Each number is 128 + 24 x the weight over its row's rms, rounded and kept within 0 to 255. Layers, rows and columns count from 0. Numbers have three digits each. The size before them is the row's rms in percent of the matrix's.

# layer 3 MLP gate, 1216x448, rms 0.0375, rows 178-211, columns 320-383
101:097100145134096147133133113151115130151186112148125142139142151118122151176107108115149123115148072160144157139099102105108115139119103108104159123098131136140120109092122095104089128107123103
101:143094106141127110156128125139102082126152121179154143097142150111121146117089118118076152146128141133136143109112105123176148141089134105116165136129175132113127110167156116140116147121154128
101:168088092116161113120114122086097135113125149133082113082187105147125168095159080159128120117075139094137103065117119135109151103137108114147122117155122159125151154136145124113122160123148123
095:160129137131135100135128126112158125095156123154109129153136144111144124131144091130185103122128106149108168143148178100110188119128144116130172126131128141092105109117145113128084148127142107
098:136149093129117073124157151130115125114126129124136118098098132101119130142084107099121109142122134143121128136117135113106111120070123111102149121154135141148172163105117148161145150126158156
081:110122138146139161146129121092184123146117140138117164153125106112108136174135149123086133147161108123122117138060096108145100156126106098113111136122136131115137127108090147159124140128152114
098:113116141112134119159196099165133099132146154139085081114121123097145152121128091124123145141121081155115125166146169153111110111126131130089153121124134118140156148129134162125129113140116118
106:130131121148092081093161124151122114099155130117128077126126128181120118154095126147097102139178138119121137155131093109100102166105141134139123155117125162084110144108192139111117127119144142
106:147161115116108148150156163149133128140172141107151113099072143106124098143108122090122121113141089144127121112122134093137129098156156164075130131115107153112135125153177096183090141056142120
106:145104176127118124113092117144167148158118117116159146147133144149140107137107138158164125076105109127082143119157131150179168174104097101145142092147149118156117179137073157143134174085114175
101:150119137148172127162186136134133117112142158156121144109137114126143105120128123162104123135147149113131138135135100100148099061140122131069134101125109155111133142142154139165084148114160125
088:150114145089114131115132119088177172105157155138149106097120130129135101143115157129146125135157109156141130109102094128147151144119132109064113132130133139121104117095147156115108163119129112
099:125135121124147146148162150138090121150177101150135102132107127074138144110111158120141126137093137071159106172142155096142097113103144139131122094109107138112125109137160132129132163121083087
095:123124167162128125126117133079163164148098116133140124181150115081145086131101130136056162121107101146153114132125118171150094117106101126155190163142147125139166062123149118134134117151097129
111:153103143120127102123149081107119114089087134184171144108092125146169151117169109117131126143129153109142167096128158109110147092101121088100145153105105148139126127148139124132151126110114114
112:149173105135093128145127153137105152113103140108121104159118103153137134116115099124134156103150157122124156119106145102112119112120162122144126127136120159100136108135167098110091128110132120
117:131140149120142120152143125158133142108171155107121130127138115125123139121167097110108137112124137154119145124131135115125103139115155160110117142103112161109134107150148108135089137003112131
105:137152157167137111144124139119133114131177079185148126123148085098098162154116080076068110103120117140088089137157111161184160152142128107114141137135133106099128111155144143160138135106169103
102:106139160112111107136095133163179117118144112125145141154162153105118121106122133104132116105136130123097148160159117161171131180085137138135108138108132109115172156108063124119103159097145146
107:116145135152109123171122157137079120148123105131116094168123121119121151129103110108107120129108127120120082113140135093123132105111162116149125134160110126081123107150186126131119115097120085
077:153133164136123187136146115132174113140134095095129092160142136103098158087151130163127138107137161137102144151153114165120120117117136128143105116127127135169172162141088131126123153138073097
113:129142174126109119138161112109159143114124108135143128140120139088163112103136162104117118145141150122076145154144117154120126134102097122123143105130125145144176110108097143160124152114085107
102:090089117104056157135111126112113127180096144122101100120123142131174115115131174127105137116114110147161142132118142105111149098087118123111132118107095212158121143086148135130125117136117172
096:132129131156133123127120158083160100093123142131125074124136150142133148109097149116113105128162112105088086144137082106120144143109133090164115105128118150143134083104101145157109165112135146
104:130114167180131100141113127144150109149120152110132116160125113076051121154154151168149122116143137079162094112107128105096121159072093128100128124120086116140148117136144114190111182126150122
081:150125105103110186113089137144149125078137085128189131112131145163083154118125123104154144102122083147129113145124167117147206125168100149122125113112150131113079133093130084101144118126123144
080:160117114153128100142124142109145137117124105159152158156135105103121204134150106063130100106149136098089125115068131138141136099094140140073117095120121099153123088090135127107122125129131108
106:090136153129073135114135112150080111103137106114122122132132130151092131118133146117131113121169123097126180147110152121116147143097134150108140113125155120112152117108176098157093143086147138
091:111164152139114115097151170177178122094172156126150168105130134099135128121132119133155137150139175136139145123123123141132120128107176149142099166109129112110143129110105126086100179144130100
089:158134136119116156105126146141107128150098103145183092143135119112115134123151137123136152142175088154083117141110138142157092151124108163104094116095133146119108120087113117185074143125118104
106:107114132104140100145105101138143134121190136134127133141143132106124102125072196135145102116110099148120123094140112081135128129133124113121145124123127167091118122106104100181133144109119130
095:126143153154125139141158135112140138148125175134145127110139119129166125105124136141080098095155132156151122149150133166107107095136114156138139138117087150178182123124157120142110131121156117
104:082125124129082126088122082106131148115164084165173097129138142152143166116132150114131140058123113203121159055107130127122111150093131126141134090103172128147172142114107152127125142084177143
112:140116137128129093159105118096096080108135126125148128099141131112137132137104101143125108131127130140136169169136136154156128123124120170157170063113120105119181140126094127130145178136160115
# layer 3 MLP up, 1216x448, rms 0.0361, rows 178-210, columns 320-383
106:124141131132156109107118115108131144119104123138163086091106153150170122116142133097119155095106151121159142154157104138166127128103138103134094095114111117104096171123124181139140123124111128
107:138124099121146177124152127130173159144148141111144118162134153132146116126127118151149105138141145130124150147137152163130150144124113126144111148164121099122130111145136150110083125135123135
101:157112136138122075153126128117096101137091097087149129118156084105150164116128079139107124075150120121112093106102103129106152154156110128112160099124117122101083117141098100099101167132121136
089:171145157096114102153122115159095105144137127110100111136129149135109157130140115126147117114149119138127129105139164165104120121139192151113123139139102132125094146128140140147133110120097109
098:099126129108131134116136102132141136145123151108114154120174158125144085124119136147150172124170135178152118135130131171143128142118110118130102112081135122133123133151142130079124092160129108
086:122114125158129102121131135144093101113109130121124148126146133161104120158136155134101096132134135177118122109133154122125165142160133131123137118119094085108138078129116145137141112127069141
097:127105129144127129161145148146165150124115156065130143111122134189147105153114163145178189123154142165155153125097120115123151149172124161130168157174128104139144142129160137135117122129160158
103:087178146147141143133146160092100131182133109142160158088158118132152172128145088102176142117153099121185083097131120128150126121153159146124135073095113117193138061167151120121112123134103127
105:132130132111114142173116127121160128142162114129130130104092140134086109153118054136165121133132077171127140158114133102134109109150148181122143133087115159136095122119134129148119125130177133
109:120153112123126126126187098101098115114141122127102129101121135131135162137146122080119143155162170103146124126124125120095094085126186149128121149112109113087195051107148118143108102142120074
099:142126136127162139117143103162123091148084171101147097118103157139090128130189108137111115168130097164149104106128151080139156154168134111119110114162113136160095108118154152118153119152119094
094:099128154117117104118152133149149140098191144114116128112084148140088093158120138147155178208117144119152141128137173107155130136091169142122111148131118145176133138116160140057143114150148120
098:172121115132090156144125123131180138138121097124098084143105142154138150134161147139111141143151119171121107094070092107181130124095115155100123132129116141109152126074117126143130115136136104
096:123144091088140155126107116167129105066171151108102141111124135141131114150140145150164077143131124091110161130143141130131143177142126101092065094091104113108112163082098145102112172112193125
107:164113154150150119148137093143095144116104149158163183120112127115141139103170124145135124129136174106166156105121180117179130131138148134145140158151111141101150134145163164138120104128103171
113:129130050107129117103159144114096107133103185106094141139147128107150138151190155158156104144138114137120095123128105134095159159095151094143161123127100121136108150077141124091074129130123124
105:119137126116147139142138099171145141182160143110130121138136111127120109125154104141120167155152133151150128116106128161144088176125155195124079153150116110128136127114152117124118103100112159
109:109139132106135104172094123134139157173114125157123151146150169114156134163149113129134153131150103144142123106124102090118135139151114164152140138129140179123127128105146141115144158128129130
102:101148135117149110159142129100119122058125140102099149122150122155127132153084152102135166131158142116125118182112115143114119113130100154127115140119166142144133181093096108139133115133128134
110:132126085143137129159108131092092156127179101123127131168110123140105140121160148094124167169087104136122123096149150144128180134131141136129119139149184131147101167089163130163106102142090118
079:101135135117137095131110120114097120101145119135108133084139093134133160117169074098100129124116128175129099112159103098139110098124134113093102126119124106111101107113181133098140147118124134
112:115159141159100114150137093149163145117139121118141153126103124095125141124124145155131185132132095111110082091118121097122172137159152121145150136166093157116093160094081084154151133126096125
099:112124128134115149137144145136132113161103156117115095160105112158112081052114171157102136116148113132159108103111157107099129140113112135112126134118150185150163119122165103106120099143111153
098:124126121108135094103145081130143126144154098134125152121113140173078152103136092120161153124142085171161117088146182105168110130105098128103113140079069101127103129147125101099135128141115114
103:131123084137139151129152127130105162111116168115091134122106153133145080136142149134138144093106158148151130086140113142089146094162118146163150149112109083157103111188190104145138111144085123
083:113114166142150086107129142142117129104109115115116170155158121081106138125151119111112091128162093117118153173118128159133162137129154156124155115143114142095115093162114148071116098167130130
087:089161105129153078073083159106109141074143090149135155129128133152141171139108128143116113109133107156128143156135135086123109122126107106136143158120122142173126128158129143075109157139105120
106:184133128101121129165118143117165118122150190136169130151137115087104117131126118142160114129085130117122133149123133138111127138139144144092114136113096108120124150110105141073129117150091128
097:180120105131121132178113142124116102118150119175181163150147068151107113097096141137135115192128151125131112103129133100137095102148111088139115095133103104142127135124116144104142099151121117
090:129111140135144156152179151121126143097136152150120156115086111095115134121135116122124105137156117145129087129163077103104148115171112149099103147125088148134094142102120103110113129114120122
105:163155096164129160112171184104134140146056151139127117132125113145148163109175098123094153135144150082127151127093159131118144096085106137132115094141143122146130115159117131126132132113140107
101:115107118119101142155159158159165177083113139104181124129108168139077102114113141180087148136114140126117140142101105091169112118126119098120101128149127117139124134126112140190150104115115146
101:115108146135117137151142158098135142107112144134146148118114159106162082163085131114108097159110164121129082146110082113073151086126119143137119127147093120134152087111153089080113099161109108
# layer 3 MLP down (transposed), 1216x448, rms 0.0351, rows 178-210, columns 320-383
105:149108158124129136133123110138144145128163116107130113103103158156154134121137113111189160104107117140158127124119131128144113154077101114122121088135101124098089123125122149094158107178137129
106:160107142102145170122129119108156190174159152152079146126116113171146089141140107136174119147136143121127134144133146137132163169152112140111143111141126098160112099138132151124098123111126160
100:134104124165151149126167128166080119133089111166129154151094109133093156129123089103118186104090129072119098087135126112143132107113118098133124133133087156097095127161112106170125129109129099
092:122106101118152139137125140139082112159137144128093153148111144118132107120157133153105156143164164144110110129132117174111078111120102155100145099127130091153133117146128166156105080114157145
100:186140136166139106118167120108141111103099128146138154146118155117156144117153138150126150083130140113128137157114098117087117120117092114146162098075140108065136083123156137162145238040171114
085:144151098139107132124086125149110139133145086103152129132145140156133161107102104134152154120135093123120104086142188131112151135083124142151177106126182129117136100104130097117121107209116126
099:115112153166180137130103146121159121097127093104116149128122134159108141139113129117111122139143164152117143112091141115160127134168126125116142116183143114128133134144146130116135126112136133
102:120177163116135132108117144114114132183123136101133131127133134094128151069130089082144155128140109139164144100173088128173125157134153101101127115126111145172133155122140143154114123143145132
104:130163120072152123146125103162134110167180143100125141090109132135121123141116112121153090170119095154144156149132113140161083156125138173132111137069109144140127121105124153127137086128170145
101:087155144160121116122178156102064138073160129168048117115101159104168174135141114123131136120182148122137142115102159175101138127153118161115136103117158102132123064156128117144145136121110111
101:124103128150114168075126106125096118132135099117135090110096108113109104145128096141125161152115121104142104142131110122084166162158124135127119111133138097129116144119148130073181181081154136
096:117137125139167128134109140112092115082099115134162120137153104158124172127161107130073089125105110143108127159169147111069156135174134147129155122129153131162145144073122111119127159127094092
099:160111102136097124136138132091127157157103116081130109118141112170149108102169144132118106166117144132088159107133114117127093097125108136142114120134099142160189093081139177144117137102145123
098:130074105120070136132111137143102132065123118145140141103135152138127153135172110140132100115139105161101113119142123116107159162130078146137099079100100128120145159134114120151098209054163132
108:115136102135123112146119148149167135132113132117131123139110136134118120145149107123102118145153155141147101123110123127161113155146100152151099197138137069117122108140120171133113110219144165
112:097148138108151118150153142162121121130137118113146099127137159152161114102143131183113112137150116117152141143119134129146105142119111134110142146137158108107104163179136106126178127245083147
091:128168099153101148082095141106130145135092132139147110138133147115133114125111147127143096152112145089114118140137094113116172115146114071135135105170119116164137130092147151126142000233146133
108:170171155107132136134100105118127130159127118156106187141149180166110115133174128155163187158119119129130110155135102106132159128118108163116141159111138130126138175118146148128178038116124092
103:113115092080158138171122164173097121138117115106129151167118128156132127151164099125139128133138151125153153140085138096107079132142092143109105169131121153136091123098133094151168039220138112
110:132122123128091080145129143117089148061132135161102152180141115129160073134128139133132114165126151143151157139102121148111089156134081154110152139145141135113101118159140085150160136184119164
080:106129121115107117136139159105118104137122160137133143138158060125096145139110151134152049127113191152106146123134103142145169104120144163168127124122121124111151125122129146095139195121138139
112:138152134143126124151119134161108155123126156152137127148097118098119138135119115140111145117135107116130083102052144117085200107153139114124152109160102128095084171132087088191128145125111121
104:147180142128170115181121173136141145102114100117184144119152128085091104118127119105132105134137127145089096120150074127131105140165143100132130104150150096093182103126101126103128157162157088
093:129118081132138092102132115121156127100121147112157149108146155093134145129118125110133124115082146151127099118123170102112114128122123074148107077139114137127111178131129134116142213085180134
105:094132118101122138148125116088127137142129098133146116093136156181145098091134139122094097132123121149122172137123128148162129081141172168138112109109143160139091157109154120097167122133143163
085:082147131105126166111121111091154140136107120133129136124126171152173139149124170108142119103126121120166124156120110140127094127173153096091067122110119112146106153126177076167118097131147139
086:081153142127109143139088110143158111151153118137178126132133122120115089124136125141120167131107098193118177145110077142105107135111164112125106120139146151149118113102130128102126095107098117
108:133128123099164141172156128175125106141098148153151113166117158118148120097172110161150134134153125146141121114146128122129126157084132143153106143116142114145115150158101097128142146147062143
096:128171113132147109128135106138127184110111134077123089124153106129110127147084140109110105083113124146112148061153136116154124119077100088140117133141129140132128160096173092113101084179124146
093:107118140163133145115104107086102139084135165162149147139118146159112153143107129209114091098129094143105122090100109140126115150142143106120115125078137148133137114098153102137151107164086138
104:199118106157109137137173143104117127110117154133145113125150118092137133126141050125085135134151146088110122150115131130094109104155129139111149113139120134151164097166152095130095181071122100
099:119104052120116093150123116148164115129095104136112138147156103135103112136077102124120134120116138103132101095082112148142152121118148136080118107140116115087100120134103139131127178183121138
102:105127160114137136123139169109134108118138110163136096155091130090136080145137153117137137161128130149178120125118114155146130107113136126160155128135141143129147103104160131060124094134139143